Part of a small language model's weights: 12 layers, 5272 steps.
Each number is 500 + 50 x the weight over its row's rms, rounded and kept within 0 to 999. Layers, rows and columns count from 0. Numbers have three digits each. The size before them is the row's rms in percent of the matrix's.

# layer 2 MLP gate, 640x320, rms 0.0825, rows 528-599, columns 0-63
096:478511486458537514557446459546463415507484476469483523380590471518457513484475432541391547488496487465517461501458572389531483491497554429560516583533535460464435543553534506480436429479485522
095:517490444443376471530523494497485520439517511442560562441519486478482521481480491503540501556477587521493453606547620573388446480541479542513489457475557528467562571459482589363506438521510468
102:524435393525579490449528490454563481556534561516501489458459505511574494565444484545480498398543515615487487569494513560444588477466576501447451500402520502513441449520596509455465526507443535
103:463532453453499474517411536423538531504564402533502474476547448489518481483544540433480577515545522531558457583572544553484542466593436510398416461509478472509409430498509501492616508558529500
100:455510422455447444516486553517650489636463540461589462629495469484515506554568580498467499503529453532537540531452475524489434533504515585553555612479500474528478481535397485505536503579401492
099:423507575505522520581482479538482534482616537534479498460508471471423520561489494574508449530450504427537513552526572522436409543502519524462497526484539548490484528465550474586618488560492471
100:492515529508527466524539536533531476478511475561473577482442421436471496528466450483459492491466550526501594551505460542435551563506478462501456504554539471491519601554556484465501544499434470
102:429489501530501490477459508503584557492519538485476484576533452470522434485427481441486482551533526529538523532464469551488449408538435448520508536422583476453492525542501528506607475560492494
100:476500487472573501558482558524414502500529404530565483552526468542525511480524537357467553445552491636599489496412543536473506458473514481569477492547518459464519536476539577481442512527592484
095:509466438444371475554544524559545445502447511498555532478488646507487418491568445445544445480517502493474482494508580587408553539543554524585501514533538513407475536517402501470533474585447462
102:478618512494424352518477507483508513411478552531504504425539491546525380466498509442422471508463499537572441483485571446440465502480510493506523507464446563499452514495453521466536418447538553
100:473474543478459417571527450531440448464421476556540456539478468554576576431544520456466430471493422460508456511555510448511553515499573568512573554575566486530467541581533496633546360527540472
105:417528534548484530525467465643561469572420587487596438386532414432479585466576602451462467464505511507517456523575529497369510438463515482531446519568503459469490543444508558511520497506439485
095:450511522492518564496500432499398494475485521516455375515562527490553480602539551573566575507509508563525543417583537484487495519540478430443524492567498522447486494561441472600459566454512505
098:480539487521524411453475555611507515429613583487463599499455509563497482490509551568385401439429549563446592445540489577551572515464455480534519552541478415589523567498531397317463492516507535
108:442553462544464541507501541555541517420616517454493476516476648499583525491578478423431542586585432581585414498554506498497517451447450531510498460405582513425448523553485437466509448554468566
094:537637541508475497499548559486533435601503502410518455451524430551481500555629508522644470433429494470533520535488544423510435506387496546453563463375480525596596459545518569506548351557483467
098:432456439534517456556485478554444528504541440445443490462453447489393448540566508462607525467515474533568512449372519506574392477481530421476529528547445521502404503477546458515525506540493487
098:554390475553518490503503435455503546549591553490481542526509528549499477497570478593573506497424450543485497526448486455450561543564441456463484552431448442540538405441547474550459486524542548
099:527547482642542357461592527462582508424491500453481405386476499582558571504488403506450578388495429412484526476427434478491528436511442583532435435521453482504490484429534470443460518522483441
101:474485494467454490474495496651527539581547502539533526515471435438538526463559435492571488408496538514546421444545506584556472486449513501496482480516514494450521502462449436552549519616434509
103:503596509469503444419434544582594586541536478446500502552475544501525446479482560517452484495541505517528502470532490500505557459521462582450477526438640532536481528603435452550465500482482472
094:525503589477471417582437497494459522560443456462545497559524558500559476414534492544545360384530425446452526357547499559515527464468541553461476549456394497459494462600449451502581522544515469
098:436561550540564466491482520567425431469435503518524485578554564453407417526439474471515474484413471544582601461457489493435521548516550496462503548476489474526559430534498491501505448472509519
099:470470490497472379472580557526517543432518406559476441488449508455431471476431436430593462504419519575460416479431530486554522603472477481429495580499490500574561489479471477486395412529521424
110:423491518563532537497543479477498501487615543572556437513525565484420481480528540417421502414580433422436496511441465568555441474484580546572449497521473502403442502558502510471581501607519554
100:480492462518534454450542605538556453495454600465504501479445508590484575490572448533473458444559458529493537570590478513469535541502540565474522564516551479465483467444525544550547526482486474
109:528548526503468433452470502445496521532468617510599465472521528414459545484486540437547525501584417509582425514467555485455487507435560465483464571537561482488522410523525520602628523567463471
099:427543499505429512507467430550587515488453583507500498534521560514579485462461491500467458565409490415602505432609475579465523539539480527518476587507445593558471512548506388421482442534354495
105:505470451519466560501480507532516537582603596384541529523527481549465556543493557417516471598535481511515578529505394505517491495477452485541544491438486442482423519481512506441530545638462552
100:507527527522497543422480458523522512551506508463568469452518464494501493593452596540480531541549541570519556545501493527559483518542448438449451459437443402583499430571520495474483512498401589
096:503557467416401573435541519476524500480548415407541491518410515399522522477599457489540442411486548428537473577491597482500522499526414496505479424515565513496499490415543433533509459627461519
106:427456439451488422510489550503556479621489451518522426417564577539587469484517528507566401513448446505459514506524425441449424501510577493514500516497435506468440575544514447579552520474481481
106:447520432446475437471562408517617481546552478469521528537405567437527516553448562494471440448509510460532456509532466524437469492517484561513589587546531546453555492479423431465504498525517466
096:432429521506502367416459421553555519467556481493539504409520465472423488486488427573521451413617532456564507531501524514506580483476501470415546552502511518490581590488526480544506556513491437
106:477466493495521555546531534446470487497487490424504515438502436469517483478576520494464483553429505560579509585505474441512572439446466489504477543438571439550436429551536474536443456490467526
104:521496448512504526496624517480571444575559429503561539567429502577416481437435472545572520457533402473432512587514450445471498457622497508513421438514523478525403504524438512522570467535442562
102:504490514465503541507440520512513522516486482560561485538550578469481512468437480529446439562564497508510578520533452501498474473548532432575524569505573457508543521566505478417561482529545481
100:602565429505452538487528455479500491464511452516552561527595468527508565476527645513453527477570511553438512476477457550464501570463550467505415517492556401490443483526506567543607507536497457
102:516525486470477459490505509500457469513567486563448483443494464499470487507565505585437490506599456538546519451519523439509563460507451505413484494543504480537554530511440443509485476437566536
099:433488451524440528450524627523516580496493493476466544553541430551575476513502517570516497453461547547425538539527450589431532588461539518478516450529447592522582487449471371500495532474442455
104:466421485438535429504519423447440457486479531538479516537561462449432523531475509475546497488386522561530559473437447560498472418592445561500544517511507479532474432441570548504488512496402522
107:501452414517399517500520480552558553511541574421455450446604481502541410544547531527563486524515464459483469437488534441546536473555416439503510513395524565524393449599486446473547591597471487
099:447506477517479489423636528503543454452436452536489505497439426512489565471536493517527473464435570504533494540516478542475605500578479503471530475594433545499567445406459428457492480539485494
096:500520567456426448549572441536377483518514542534464470498488473495459549578491631352520531392425489533465495527526475467486454575522566575502459515405450482450539455584441465461486567589451531
094:486501501515533596500503412499460438524563524569479569519528512399574590485455440482582457412526501562390518577527504535525425520487527447436472602499612548535503564466563437461547479518464412
096:470457476460536393507490505419533444420442595577510421469544473430456509443462590428452572479469476562491474504524574500444551470556461523536569449588496583553438538564500519529565548503528600
099:531452466593498450540499486562501459446426490514529574506530527481492507472507530458519486494416519536463421429539491482520587515439566493476472567525478486617591440512588496457418377439452519
102:500511516610449500428482433461619488486466548489371449607570484523486591538575616491483531509504477453476484495523579524514533486524534546550468522562469416485457437475509461503477441639440536
101:532513499448528485509474506469535576477471517508552541516503458476429614514501537483605486456456471514464555601444450501548546493565536445441501530522474503515537432456372621571549452456471455
097:538558403592472497474483539509546462511520549478459503480494462488530519560480551418577526510484490490508396529475559562463533564530444454479426426564508501535507499480450473365498493461505384
104:512566504458517492471510461475579422433520492480547495445524460467478531570531484491485427448535538544554456565410463561455493578497491491484497467593458564485498532513501508399522545578492491
112:491501410609454524472403525504524536529544521435555425455503412463438548512490516504495610576428444484509598445520482500484524597508494474445489500512515463486577506489478535429510448536562560
117:451587553512489420523447559476487559430603547531473410499503468472487572499481546517539495417485489505553482520502544476567500619526493531508601515451444481567517541482509392495512535566489475
101:458503526573496522582564513556542487450456527513445501507543430552515567594528517465476503522509465519479439567494505483496477526480449529500530551492476531509507463585538393373482438521527413
102:483476549515494520562585560562506472435587516496533434545506487584424537525427594325491499461543412573555434442592495426431536471504533495632529617499440513483520517451509488488487408557436544
100:531541513454545596464457550557505484520517506455551450496506618535487521491463499514504486402500429507464522504464465502522517525530529515511449405535586515450530466468436479534571586512490485
097:458518362439499456469621554578585595508600522502579498464409679427449507490483535483534479596504567551510508464540472486444497456490502485480396463471523573514486575481475540494444519463557526
100:429617547606466564463464544449525501448500406502463515585434496501496533447531457491541465380502559454506522439477500532417537530504556454505416559530534524516513573467392447481445514484552491
096:453648504487434498541530475465382507460494468482520527530430485376512465530449518526499544557549385539425520444475494564462461521525519488582565439467474435496586474459445558523478478440479439
100:589492373618434508446523420508587464391566477571510487552403512559500574475466475467556439402555465501542400415488573440517492454506446494509499499498557552449408458404488552416525556586531451
096:469502505550439451547599478523537485576535503423501515420547499567561472478476495395463478494466478525450506563544503450500500506563461566510506549416481497524516516586471511481579427431411517
103:417487513401596523519518451572418565481545386507489489555552495533532446474504486500517632472521543504614514452572493448583558466425464523477449510557528437481587534545483497486445420514494431
101:453547495513402533521547472457440493488480481439479433492488476496482423492464608496560506587507518403551422560499553513595539539579505585511537525470575466443514492560511524566403520544446448
109:425491507510508542507537518571500488550529468486578449466430495523492584525487608476438505552454423518439569385496500483460523455459548441589554426515485462512426433525549525534509509520550486
099:450397541549461513475572581606441509441489548487503479516485536466436587503452454535453425479476513595434507571465514536614541578473538469437549492554445494428533512513533495517481411576479462
100:437533467537496420551576487575589495496557501516539545557499331545534518477493455495539545515422481480469434445521520470489560557480547495503544451435546528591470419543541435468513569474504561
094:446547478452510534448548550510468434525538456495561537446536557401464495592464599520530476487479451446482564362504495496558495540441643559468559430481481540509528473554489498587465567514452501
105:536483546480530493561535510556466536372466493511569420465561492444470513586547558448439565392635432438414544472466460522511623558540523425496547524491466506574471545546565445406497515555514518
097:497557517539464409580455490669460487464489442494406526509537507357520407490537481491503543474550554545534542505464510466448453507473485512472602361525458508514508529509559462463547471497427490
096:522501552477501510597535440569518464583529548514586505504521451476439495457442497470490441498587597525520468506480437534562456542551505522481487548568477409513509470544546470533434462529444490
098:422464506505400561477496461409477564461522434556528454486546481450499540502515506439424398470549475511421474501410509505536536577490563581457482505492476537436482465531533529489476465503404478
# layer 2 MLP up, 640x320, rms 0.0802, rows 528-598, columns 0-63
097:543498490532575535386575567512500476556563584575454499547538520533543528499492497455457517411379516489424540457444547537500571459495529484470380582492528565478521536484525489362448469413384572
093:504520498528550408542399547489548551467485496490513589426552461502576526415567451499552534453526501472574459511578526513490431586489433530587525527598514484546509559507452557502419545526450481
100:471442430465596427476484546497522613443567432502519548533508493589456490517510501526526591439452429494512495557508456466500515428425569521583396502464507562512543479529478553570531536530536487
103:474601509478397501554567567469483473540491441477490452578512486490544505440472582510564482465611551498494520521481421513479484509511551567591440531399533527509486554467502432587501461439445486
094:498487514541472548546542460553582603437654508469475486460520520503484506557483441505518476439522499549523471454521493510508563473492475386423483414503562522480519529513537514518473489512516515
100:534508538493517428441555428467482479571490463496501481530524472419492478443446486518560441447476494536426440526509481561577520568453506512565537498539507497400540506531501528475466587457416407
100:560410576459551493360527545519567546468485431538571537511464516442497476532528519535389527466460488507466565480470573433528522583528533455405496523458517513432544568426482527445477539529473460
104:477490534495568573475598532497426594469464478479468526443548509527565503469509508516512494489559469515484486519519648455481509482471473446549548428559465521507498433526531466527499469487522429
102:479469484448488530525499463537488358442546447545517497455466567479532414518497525520489471480505527485542622459400555578473513497517517464502298545478502506482515471601497506489472519567482417
096:523528515567458511505576514513580558585549460427520484533504447469500537486504446512377438549510498559512537548543538398499527452460534503546578526552515469545484596455461420493551468536439481
105:533521540464448515571482614483543613430460473490449545563447540436534470400517409578503509633475460525613494570470490567494458562395465517485557465527420484519480571608542588496513530409553452
102:521507463439485587470498424454592534476532433434556529421493496499479549535631405510580552515578588558520526423493458496436439478484539457604498389461547491370474456506429541411522543478487520
102:437459522460534481476490496479467442484505512411469486453479645498490505468485526422488485572522532616423557465474543539547523395472537453398563452562475535467501526550476535472639531593511573
098:491469507632398579447499496511426416515556508522565539508413473515476493453508464443390479575482452459584572521558380518487526421526495499565524508481571475546559518449433609460525434529487527
096:530547599434420529485450435537555476499469592594486514603516394538583552460507529485463485607533454527471494548555533480464424492542493516485553522472567398483481568538447465421518527510437518
107:466584435519597469436501449508506515469504509548458433574603515437410547506492511512531462494480558559536521512503426449407648522528684509494466510460451550477486507420547513514473538469508494
099:588495520498437508500408441468561512472485473441574432495454506485532544520540497572468434503454470440516512515523542592515414553514525503499489600488542493387538460523480421589422510539566422
098:456446411481411544590418467582435462575463516528465512526486504535491548481565565483472487562591513453528562487509576540554564402473552460466545487549508507463496617558561439491467483488487577
099:486528469532503445518436489545548501548504469538436467527556477446560425458549533481564435541403447485468493487574512453465512503495532518557477423505461558473447487527552461479482487440539527
104:478452532537505547534496441491494432468551421449528557535391486420430530435538449503524420556427451542519481516545445510513410425567490530473482431473455432542499395469543500540488457508475439
099:551504421418441509536475545437495476523454484482540480443432587449486606603502462498572479508477400483475457470389513388514539512470498560487528544410466487573471498534399463548486585511564522
105:454521455469498491498599528555459555444551437554434543415503521495513483421496558391525481475496502428451533645419467442509424467507489520515503513492449456518520473512479488545468548558556474
096:517481501514462477629441474624522545599505451465480442438412514572460564510552497498563445397453449557598531447484541465443559422439461520500467554466510566472442545523439489444549487514458640
097:446488554511417527527464448536480547528495503513460574562568438579407483442491514528571502528546453508480497550558494576543462404468481433460477494462481478482545500455507397532462513567446575
099:511641545457483418549477523474585604408508356424410446460395397476566487451563538581569510520472515482505489498509482381543541555463453508501442498446494538482504459510500555481590408391468533
105:465573557422502484460524527409465464487492437465578560526467530574476427444481502454591485494534471532478437513531492519458475421520568496533474501509520463475444423572505509497605491603576467
106:538568587498536581496527531549497488531445543530464487521575583446457490455529567459516390537514479555504563474414618487357487502548508526478452493528476448493494537444516534461562447487540609
103:444451616474556544461563452567520550627582542466475466476573543427477556477517521460397474539444472591543492580589524450463525450525499426470519481512449590589515575533419452590512462551516589
101:486396509438493502512448493434488518488452400531499563444518495459476547476565473576480572479520470442501570489463556451368458605412479482432584542473437546550488485488543449451472502479445362
125:593403546529486559459461488502426516554544564412441584462512511504562532499393505531466453561507537456490546547397437431485538483425483495457490458443418499495507539494596477483483493533523505
097:527443546468560523619536544467469561552477451520459487546522445574435508505503530488559483480423528520494546514512446577417443448504554503496443366427438454440528445454538475521517461458506517
101:493456525551471533445502536566516592582541426509436554466447417513568482539460472506535490515481478489516484559542555577515425470473503590446437470510469475538575525509566499461546546539550494
098:569568554493487608410529527527475428515609520539589449499446619535460456485477553509535478482418508538587491464551507606401646455466542553582436517474507410425474437474464558485516539591467484
102:508484642521556439616522476478524351557439443465447519580543492487531482571572466514460508468495533569468472496540432538497396489480496562465563585535517521465506467588539574476553477464453448
097:482500510516471441474434429541556526455541455422507566535507425488504586491467523437513510643422460500534556502495523490500497411531475445481555501428488509464552443549429488463467433504515459
103:478464486545452561400543474563526549467531512495558465515455567454418460584526514509495560431479470463534519565631454458502553466442436501477472496465530550446488509509539453558500579453456486
105:464529556502500494445579388518451501460564545523486487398510515461485601440547554516459545489572425470501567466573574430473447484485549575533625524545625502477432524457383462519550440529472546
099:459466462547525466448510521501526380417504456487463569538551466555491479601521484497617488524434443489393489523439463466516523463422507441591546531462550494448562511399514593495453465478537479
104:446515493566475494459490535444573451429480509495446524496454404526472435510458393518458470604454529506484478530569432528430512468532445424470502477510541496519569485554478508477504549530457583
099:463586422545490515489436526558453471477442558538484545480457479499526526443463483465548579543539479465518404521412559460519542535384563528596464537511550545462535480523481544517471539540526465
099:495446470545454553507414487478442456470380471555477606481607491537475458530475462458530525405594528428517540385559564560497525496531504502544633471446598500483473490480509483529506505495442580
118:476601549609558503525578477523549621488573498522545486482443458476572516485510489525444473491574527506471434585409597451528535573489501462556442485514475503430530470570512418478601548563419497
110:623508524507456478474376503434509598511472427460555526551506544483524482523505547558487560480547530485562488480524550443477496561514490461526527556592610475526388524475531505583552487454594507
100:530493452541514563536465504524593428549575535499422492559535486392617516526490483438517489494554589457516460502541506525499575506522446452532437496551488465507483533459515536451572448447587446
094:578486549448456535540422571552579531501473510518460514536480542558420521532419607478482471419498549494501468501530512561459457474534475534504495523659500523484520535547511546455444545476437469
096:464615468473540450551420516442446350552532560529546508550542531488526548450485486544521452549497471594470430592507506521487384489495527550475449536532454489542479471464483517559566508546447490
097:506491538440482477504504502488516535415431465518544586565524508361493529537482470498548504482554506543473541583425457440449518421521438420448595480542479511506553559499447493521477483463480503
095:514455473449458394506418514497497497553545480528541561569524488545497472496488422519476439461454535526514468403478472468395406515567498438450468509492455496510419411500407519514442561458458522
106:500472505481504581498506520466423511500421522480543453447490538526524515500498566547516504519619541539553523527457492496499544459560556455522507517488569443446541545525486539482597406523528526
098:434490469452484551518509493473586490563520533463497513439464483362398529465499506415447527518489623387506518454477480472562506454543407522546486498488390541482501505450492497413450378485526465
098:466456479551461415541502492433471497541559532512501466534441549513430600424432468574504413480462472517551477492516458543482487521554571532493456511452491470579469511473428485424536519495601613
103:510478439498450546531550456557517463509553490478438496467499416539432492507462516410521548472531529449482521481513557499481550433478491525525570568522521535505525431461499648517474509440530481
110:605430514516489520599484474474500504571537478507509462556473466416547535501530560577500498525463450561513580479516480496512511532423484444409448503513557515516550524540494519374510439463487577
099:375611540452578455561513581486584469489459510554499430443489607526434504551488476562417457513476483590518523489543412517513516565587483392431518479552502500544550509512529469467515548515478462
097:456531458521512475413575468470487489565521493502554504543508486434487516474450472470533488538434534549511481414470571565571563492520583483486497529516521512529515531513573538498483432382492500
102:535484507565481379539502366594558531509557527522520444517561560389505576528448496481450519552441516528500531560546426565554477516555517528537464503425479435458502437563418545470515535488487603
101:529529505507521497483500550520460538488587559555434513495487452591535487475562501505562503454494476555425503391533534454505461462503543465571562599475408527512496419536478407514438527452448468
100:445445478499530471438547583469504393498439433498491451524511446534416533470521549428634486542517537454448432492447553537511425553466479504451542408406428489564594518536547548533532515483495576
101:447426566523501460609515525503547518488468476532550525461629508520522482363578445634492469623502471489554582514502555491476558471517487462524556481528517468529518531486570486515457408506475540
100:418544495525460545463616440467539504611472515466520511621425465552545583506470519378537549477472462474502447584526429591495485404504484382466449571507451458448492362423524501542509507539530473
105:395572557536500565460557491482535562499521421421488413433514496550579482541538561459560557497519541466480507586489493530499413505555488499430457595515458432481522559595414455507530500545502500
095:510444469560539479471498398496568511467441517601524532530469568501466530511510583479577489538523487543502537511505476491568500506460500431461428529499508512480597567484491475409479546561480492
102:578444421574615481487533515661509407456537516425532469518489495506519539555568479489508551544480480524454500418494450540397431511560510479576507467524503484464476497463542518481584471504538500
101:461474592539457533487388476524439579500508512530614567476479435535552520431424464440497437488445509483550459580511555508516467566437496476509574516473450475518531497547525546604495532452572450
107:505521579547469537548483457552508497517509458580395486419468533503503492481619511551443412484518541506548535438535505474421573534537517521493530501555514517495488555400553512492482467521533463
101:500499509574575552474506584548452500561556459517484504595427536630489545477468429545501460480487500502538497620484493563456509486552453422533510518491536483407515498490459439546452465510452498
099:533495484520516546418448441456501452471564512460470391448584478493449424524475539558504486490574475448591534494397383387482498505544589458501402518432486449525606481441573440466606587485416488
099:457518488414490476575390400506484484539610424548392565553549508559524443497475469465466510565510446478526451504529536512523412470444503432554547483455453524535492416575490513492504478437517437
096:518416533503490402519452486457543472442525589613414457480502498565512569579581569513543551451443589446471454527455377481527461508510402533438448353496500415471442475579523522481569494564583533
099:470490575519500490448469542507500539517531485576540465525501523395461636514382405522486371486491403481568516542518568463441441522463613503494501505566420470475534542526510464473471450505548497
096:498447491520493475495475511460572541478494604501491591473478400551426493470485540466507425517517529528526430447456449473508518483509487469449593526513473551409408513467585512537461553507459538
# layer 2 MLP down (transposed), 640x320, rms 0.0774, rows 528-598, columns 0-63
095:443439473431478563547466550527521594539520559502448483571495519526565452498534661498557398469496407446454536490518384589512496557530512580492528493513521380535588526478505469541585548565486584
097:532535502512451541451412556540431538537477495479463472533556492556505395527514580477512524456513502456513491571542479456467449540492525495552514493552526532517499571560495574497501511448508464
100:564500614531479499489510555528522500436509513431495424407468573478548458508543504458443486445571489531564533476456459465482575466503506466529472447570446440551414487556527491440515495454496548
107:436391449512459515466549477500425511492512462488437575456475540549426542602522530588517491497538592462556564461482530522524490517517522464516503517388499520500524502551547510481578493545521570
086:392413416463494557527452529596490512481562523487470540507519447562488478500493468516513490494481501469538502473525471546512434529522468545469506469471560489492487598491493519469475515523520548
099:509477533457515467360461455521406495534534434481502536526564554531523445600497526516560601517512513490506444522437447524541471488510502477587447488442487555506454495450567473528508433495556447
101:567503507467468532528453458451571371501532553572544464483412569508544560473485474531519440611485403531530424491488497486433507488468551520496486596465510540590481461488427484478500422512611464
104:526511406545500435495493422567637487476537435536444526531496534598453432518522469452589558461506528556552474502443473487472521424406483488460444481454481498470446467392477590537502554465502551
102:472435434575500424497422414458582512526459495396477503491531472468448527501502464498531517428484569465399609499456436449501500578503446465514574559500481455502479581437539467467508518464421467
097:412515531488516503547557540539435414410468537543543556547470570470515520394491450496500474486488581523535480496434538513511546477358536504486515423457491518460590527530526489499451536505483524
104:565543469451550523550511536430475583561465572576496479429532546426497618530516560465505493467529590519508563424472494442496412444560497440525543522485523475459545519487487497482378501508454514
101:452476456515398520464456456511506445524517465451481576471472555497570506426483536604475408464607548552492489552493520475531522503417428537592469530592613481437457380484466536519502497548570437
103:462462520474529462504484517468500572512492514541453469619460455503492506468512504501454425527568451445505501443592535556462555425571499484515463524500491452368558449519451541423566510509457484
100:592579525560471494500564509516577533495521408496519587455603398528504505463546497472436527464509485523509496511445528489474502548518523495469485447446563482457480505512501435496580477610475497
098:501521470395511534437415580504446420497492423532634470441488441504420403612528478528521522458511566485474476511457429463434510523461522535469508488533436609523463430530534539488515468554528546
106:589431578522379501544467505515503468552510439452524489467383508499430572541506486506543510486555511497473477543468409508440418494525548385589562520553544494487444497510538557466516543552478449
102:458620495513514424563473504490560487429504470470447500419471487471505545472541489498535422514500584558622491502483596481397533529474503473576523473451505508464520552551487489493462499514508438
099:512585475516485483410576552485509513495468588489453493545503507460540502529501494526472559392440485552505453507538486429434612538404493414514586493612466516408536581534536471419484438491426569
100:469454525454410571600490459473605571540478475461493421537542503564455435485416454517491479488445473531502499528477451501482543463510540533493468522402435451422465505488450512516506412444503459
106:469598516475492526467523522504482507477498497562540556501374473544504487413476469438455546488485422507499501475561516534392417492547557458513558515560464428525523561492470604446446439496528652
098:497498437502481504457491527409434533511475540500546477448476568525483526599551486524531428558487557620575530534492518451535563491523436545490525399382537412484435486529427505468503553612557520
106:480534445407529500585537507511504496501509528469480511556405420489491502459507560467465518520514469580558473478561521341435603464486424484456539426486524550534604513537558541544547404398505530
097:430543506416466505443507555514488432458527532569542495514506648537445462477576456467507416453464568536502501520475438509522510578476525557538494467566382456498543584498559501499414403452469545
093:477524455504426457496473509477553505533562515437510448510468517448530452526505481501489586458477454499543508552458545503429511503556477509475563510524384423454525497551543485502594501498501430
098:477513436480488516487483542500515523429575416508534407482508562452585549526504512476465476555562559561501508492533508478470553439391495501512439529492565476376557611532544488472509501457568457
102:515398456596520444580535509511519450477450404496447556495499483467495539555561478523573495507476493428416542508538536481478583576471386543487492498572541490551602585542470406416475443469479511
105:548511514493460465591478492408450531560583543491537522484517459500530454521494452513470610579514517544517409425450618513513535421414484406505511559554464522619585424563435561563517517502437474
101:434494532538422493426566404494452545446553429573424508625493518421547554495550545440490451519538467487416551520460493549485456477465535469465486517462596398539478452606542466536501535446392474
101:456519539557504509518549419420493507489527522511559606415499498497490514536485476639444512487428485459521594475507488534469495525427531516466571481504503556560493518497547498432519470551509543
101:476507558434520461472531492475433477391479411542499505499533523447513488480507440504509499415414559449494449476486535468461470512502555530497485489587488586587556466472482485540496462359496419
099:473536449513491463541498516530527594439492586456497479568512466501581477429531540546487468503480481465543521525550493478441609474523494398509453477575585675554502578480444493520500510414536384
103:489464397472515489566576528501513447530470386526501457477509519556499466470499439460523539529504470420366521464538485494479550527495517475505416477500594433405500521553474491499537528412522493
091:481502487491476538560465435528532441486610497474480484509530460376548536491544464521539475563509527459578468511518404517475512517459526526539563499464539453495530523563470507468524415554600426
101:522431428587411467468506587492389499543462413472535573508582494491528494460530472499490548534417497489512491530574510550529481520466515399535507408486439462397450476465531485494461415379545538
098:428497536355459466472445487546498531456435455578525505526515532421491393607549489464436486558498564521531460503553579501558366507475474531465463479507502429379532515411450382532524521530493526
102:487425513391519551516564513601536518606591437512457496570557418532464484462511538514509510510482566479612495512485557463562473504507463483587545546563553572483414510494542632499511460457566503
104:504468521577495424489549490439486557432513577393481447567428574522526492461560531492556495573396531543495519521541555476524519459570471485485424443396468471481589521451494522465481493538624483
099:518423506459511492462541518475558464520474506508456464496512573490500391502496452466465530513501532464532488506491463451587433509466467482527498507437524509413556517506497449476549497506517485
104:573530494438460520524469477373486474579558557535403486529574536400487508533492499560503465468529531467501446535430493488515483505526495466465542416534540469436431482479460470506511456480504418
102:416444478528564517474536469529501552556594431500469495465490543443502495595524451464530510437469495452457550474579447551460575418524477465425538468439510456576499568516510419506521462418470652
098:506498515514539550512531500486503560467584513363432479528530486518481491537486408478520448452557496486401551483492558548464365494468512579462465495501538483520450536547439417498487503578485383
105:403458505443483512467551486521491507501525479530470486539576476431389489515504405446558502573338489520546541476529483546491454479569461619454604557504507561449484388444554525473513560484482511
104:486550444548444573390480539441443527527510547542464390506475534494536450422476557508455488495403442433542452491492428555505505498456555560560574471503528462487542449480453471519531471481468552
099:580447466500480456414482477494485537506506549440451544488488529527475479415453489434470460543489497520511521487519524481481553417417460523593525487421512451583460561468451519582487495524455439
095:381403533551424502503444483492547496452508557518470557433496457544460476543552491600534471496601585494464439516531451527436473499564506493539577503533473566537532471507495518535502537537513545
097:491372482457529504464504493563508486471515477496552594541460457490481457488491583568563509510462517516473650517452546533485502493527507458458549513455537499509479487526537476533466563414533456
096:487468580526467464442478561523562481477540477477439474527497426421491470490537424537531518549557509476498521552476499558503506489450488480385554438574382547532427516437488464516525445404490494
099:532485448531422537501487503462562495543517505504574459519353434477494520531527478597554450525443502427456505440481505421399463433484595487514534487517480473427491439517461534417463429457552509
106:479591470469493388443520451426488479526525456484537532445514467499417535409515523531462565541557551603405524458514425496543461443503388483481375479526490534441532491497539584530453627488462526
099:428486498550459589534512408555526610652589414427565416517514443435573493499478521502545551417561515475628518448459445481566564498506469546517495563485492451461393494474448570543508476520497390
099:521468393429471555459567401541556467553530550494433506487466548484521493460537454455476527495554542409522534509445589533535543453401413600402477507576467511478505456487532498515529449615443305
103:488530509553484574639488573478504450426584521548478514550560404553469488501396487541434355498486459474490416524460498526436541482471485468441536480601463479514470475496498553561492509546465522
094:416472529435519460494570552493431464475452442505466541469485564514531450473498465462492484447564554515472464555462540542443472441506555541573497509529502505508429509492586443526509574509444474
086:609470460471532566430551490502511453452557413498521547509515479499511458498579486518431530577542541444445549480475561483484475462563571501528421446509446535382558566441496604517443541436474521
090:472469536597545352556504426540558584438485558486452543454523486570480481476565544438489517472480493497565524428461438517501453595520521483422632410460548471522464441541479474554551447495508454
101:567507551486527430497539551542561399399512511495503542499454526587452476369441430495483487505453582445506496459618535443550487449516543484521569488534522569485617384423587512512550475489513495
100:496458477524489535507432481501420364517536503480520505544518499424516494516486468431515462412403453521503493510526481471522567607609542536584454408560539450433531523564468522560588530500562402
098:418576459363463422481574513503523583465476485496508503468403538512517462480516493477497409514564525418469471540559385401509506486473505546565487454514595567571512499527504438507525552463518553
099:427570576495514481507504478422448456542512532552484414496524534484532509450485484472520526330442489437494497445503555453502367550550483450498556413490504490549536458463481532513463583482541454
099:554413503476630522394493561449530443564481497459448573565439533587607512484476393480483496583390566532507521522531404475530371484486481407497549481560460555464431410500512483529591506493526539
094:429473586557525463534521489506558514538532466446454453503474377570497505537528578536494514472492501539470531548464449579501447506560548559515505527444470516495532493453492500464539533552492570
100:548469495530484512499411487454490505553534465620486624470487556545503495510522599457473477504444513556563522487446541506445598498480495478531514546417477512534545566579497501514545517454474519
098:561493539540454573513527548493521447523492595444521399440556478508494476464517543550498442474488538531408494532516578538556566426508525504524530440464437578546522549483591505553528563433494484
095:451485484487509542467445475534428494541460487458539472427494525452528477414433463593536527476486611575510516476479540582507485578444517530495477441415457520489484449510576464604367517467489512
108:589468467562511513452523498504452553478477543585554413507482496522467489486463435568528351506501543644443512452536519577443497485449538536448442494553473491473508353435557542392479561593419527
101:373413485442543525372499506520399498517512550437538494537489554518387468424457446431495530482582539462508419488418544487567591488545491515520580497530511406539542606552501543556421447539448519
101:491454502455531615432414538616511526496284504440521537465531542546431575513480517580413491534506550457530543470456490532472501479546490299513449484467520488455487512426465552459475467569496424
098:575434502473538489483415450544541486488471488537501457482588491508478587479512502512506564547470417536551525536613463492461555541562461426493490524446475534479441508489389511440630449500496508
097:557543486530427510422526517440482397552489434426615501557374523532508352536494380483472508520509551511459480488467548556446514481472449568529525595496569483509470530453401629513511448458478533
099:550406483446438435526555494401520470496485495504444499487516460561539417501478498590485536468552505550465546521592528463437557459450488489454536430545473492568486534500521525474518603481376480
099:475463469518599426546467454452494525452535556467488591398459477477542499547498483438594484432508502449442543512473453383416497487485593514508485511624474613398507537456582524438564478548493498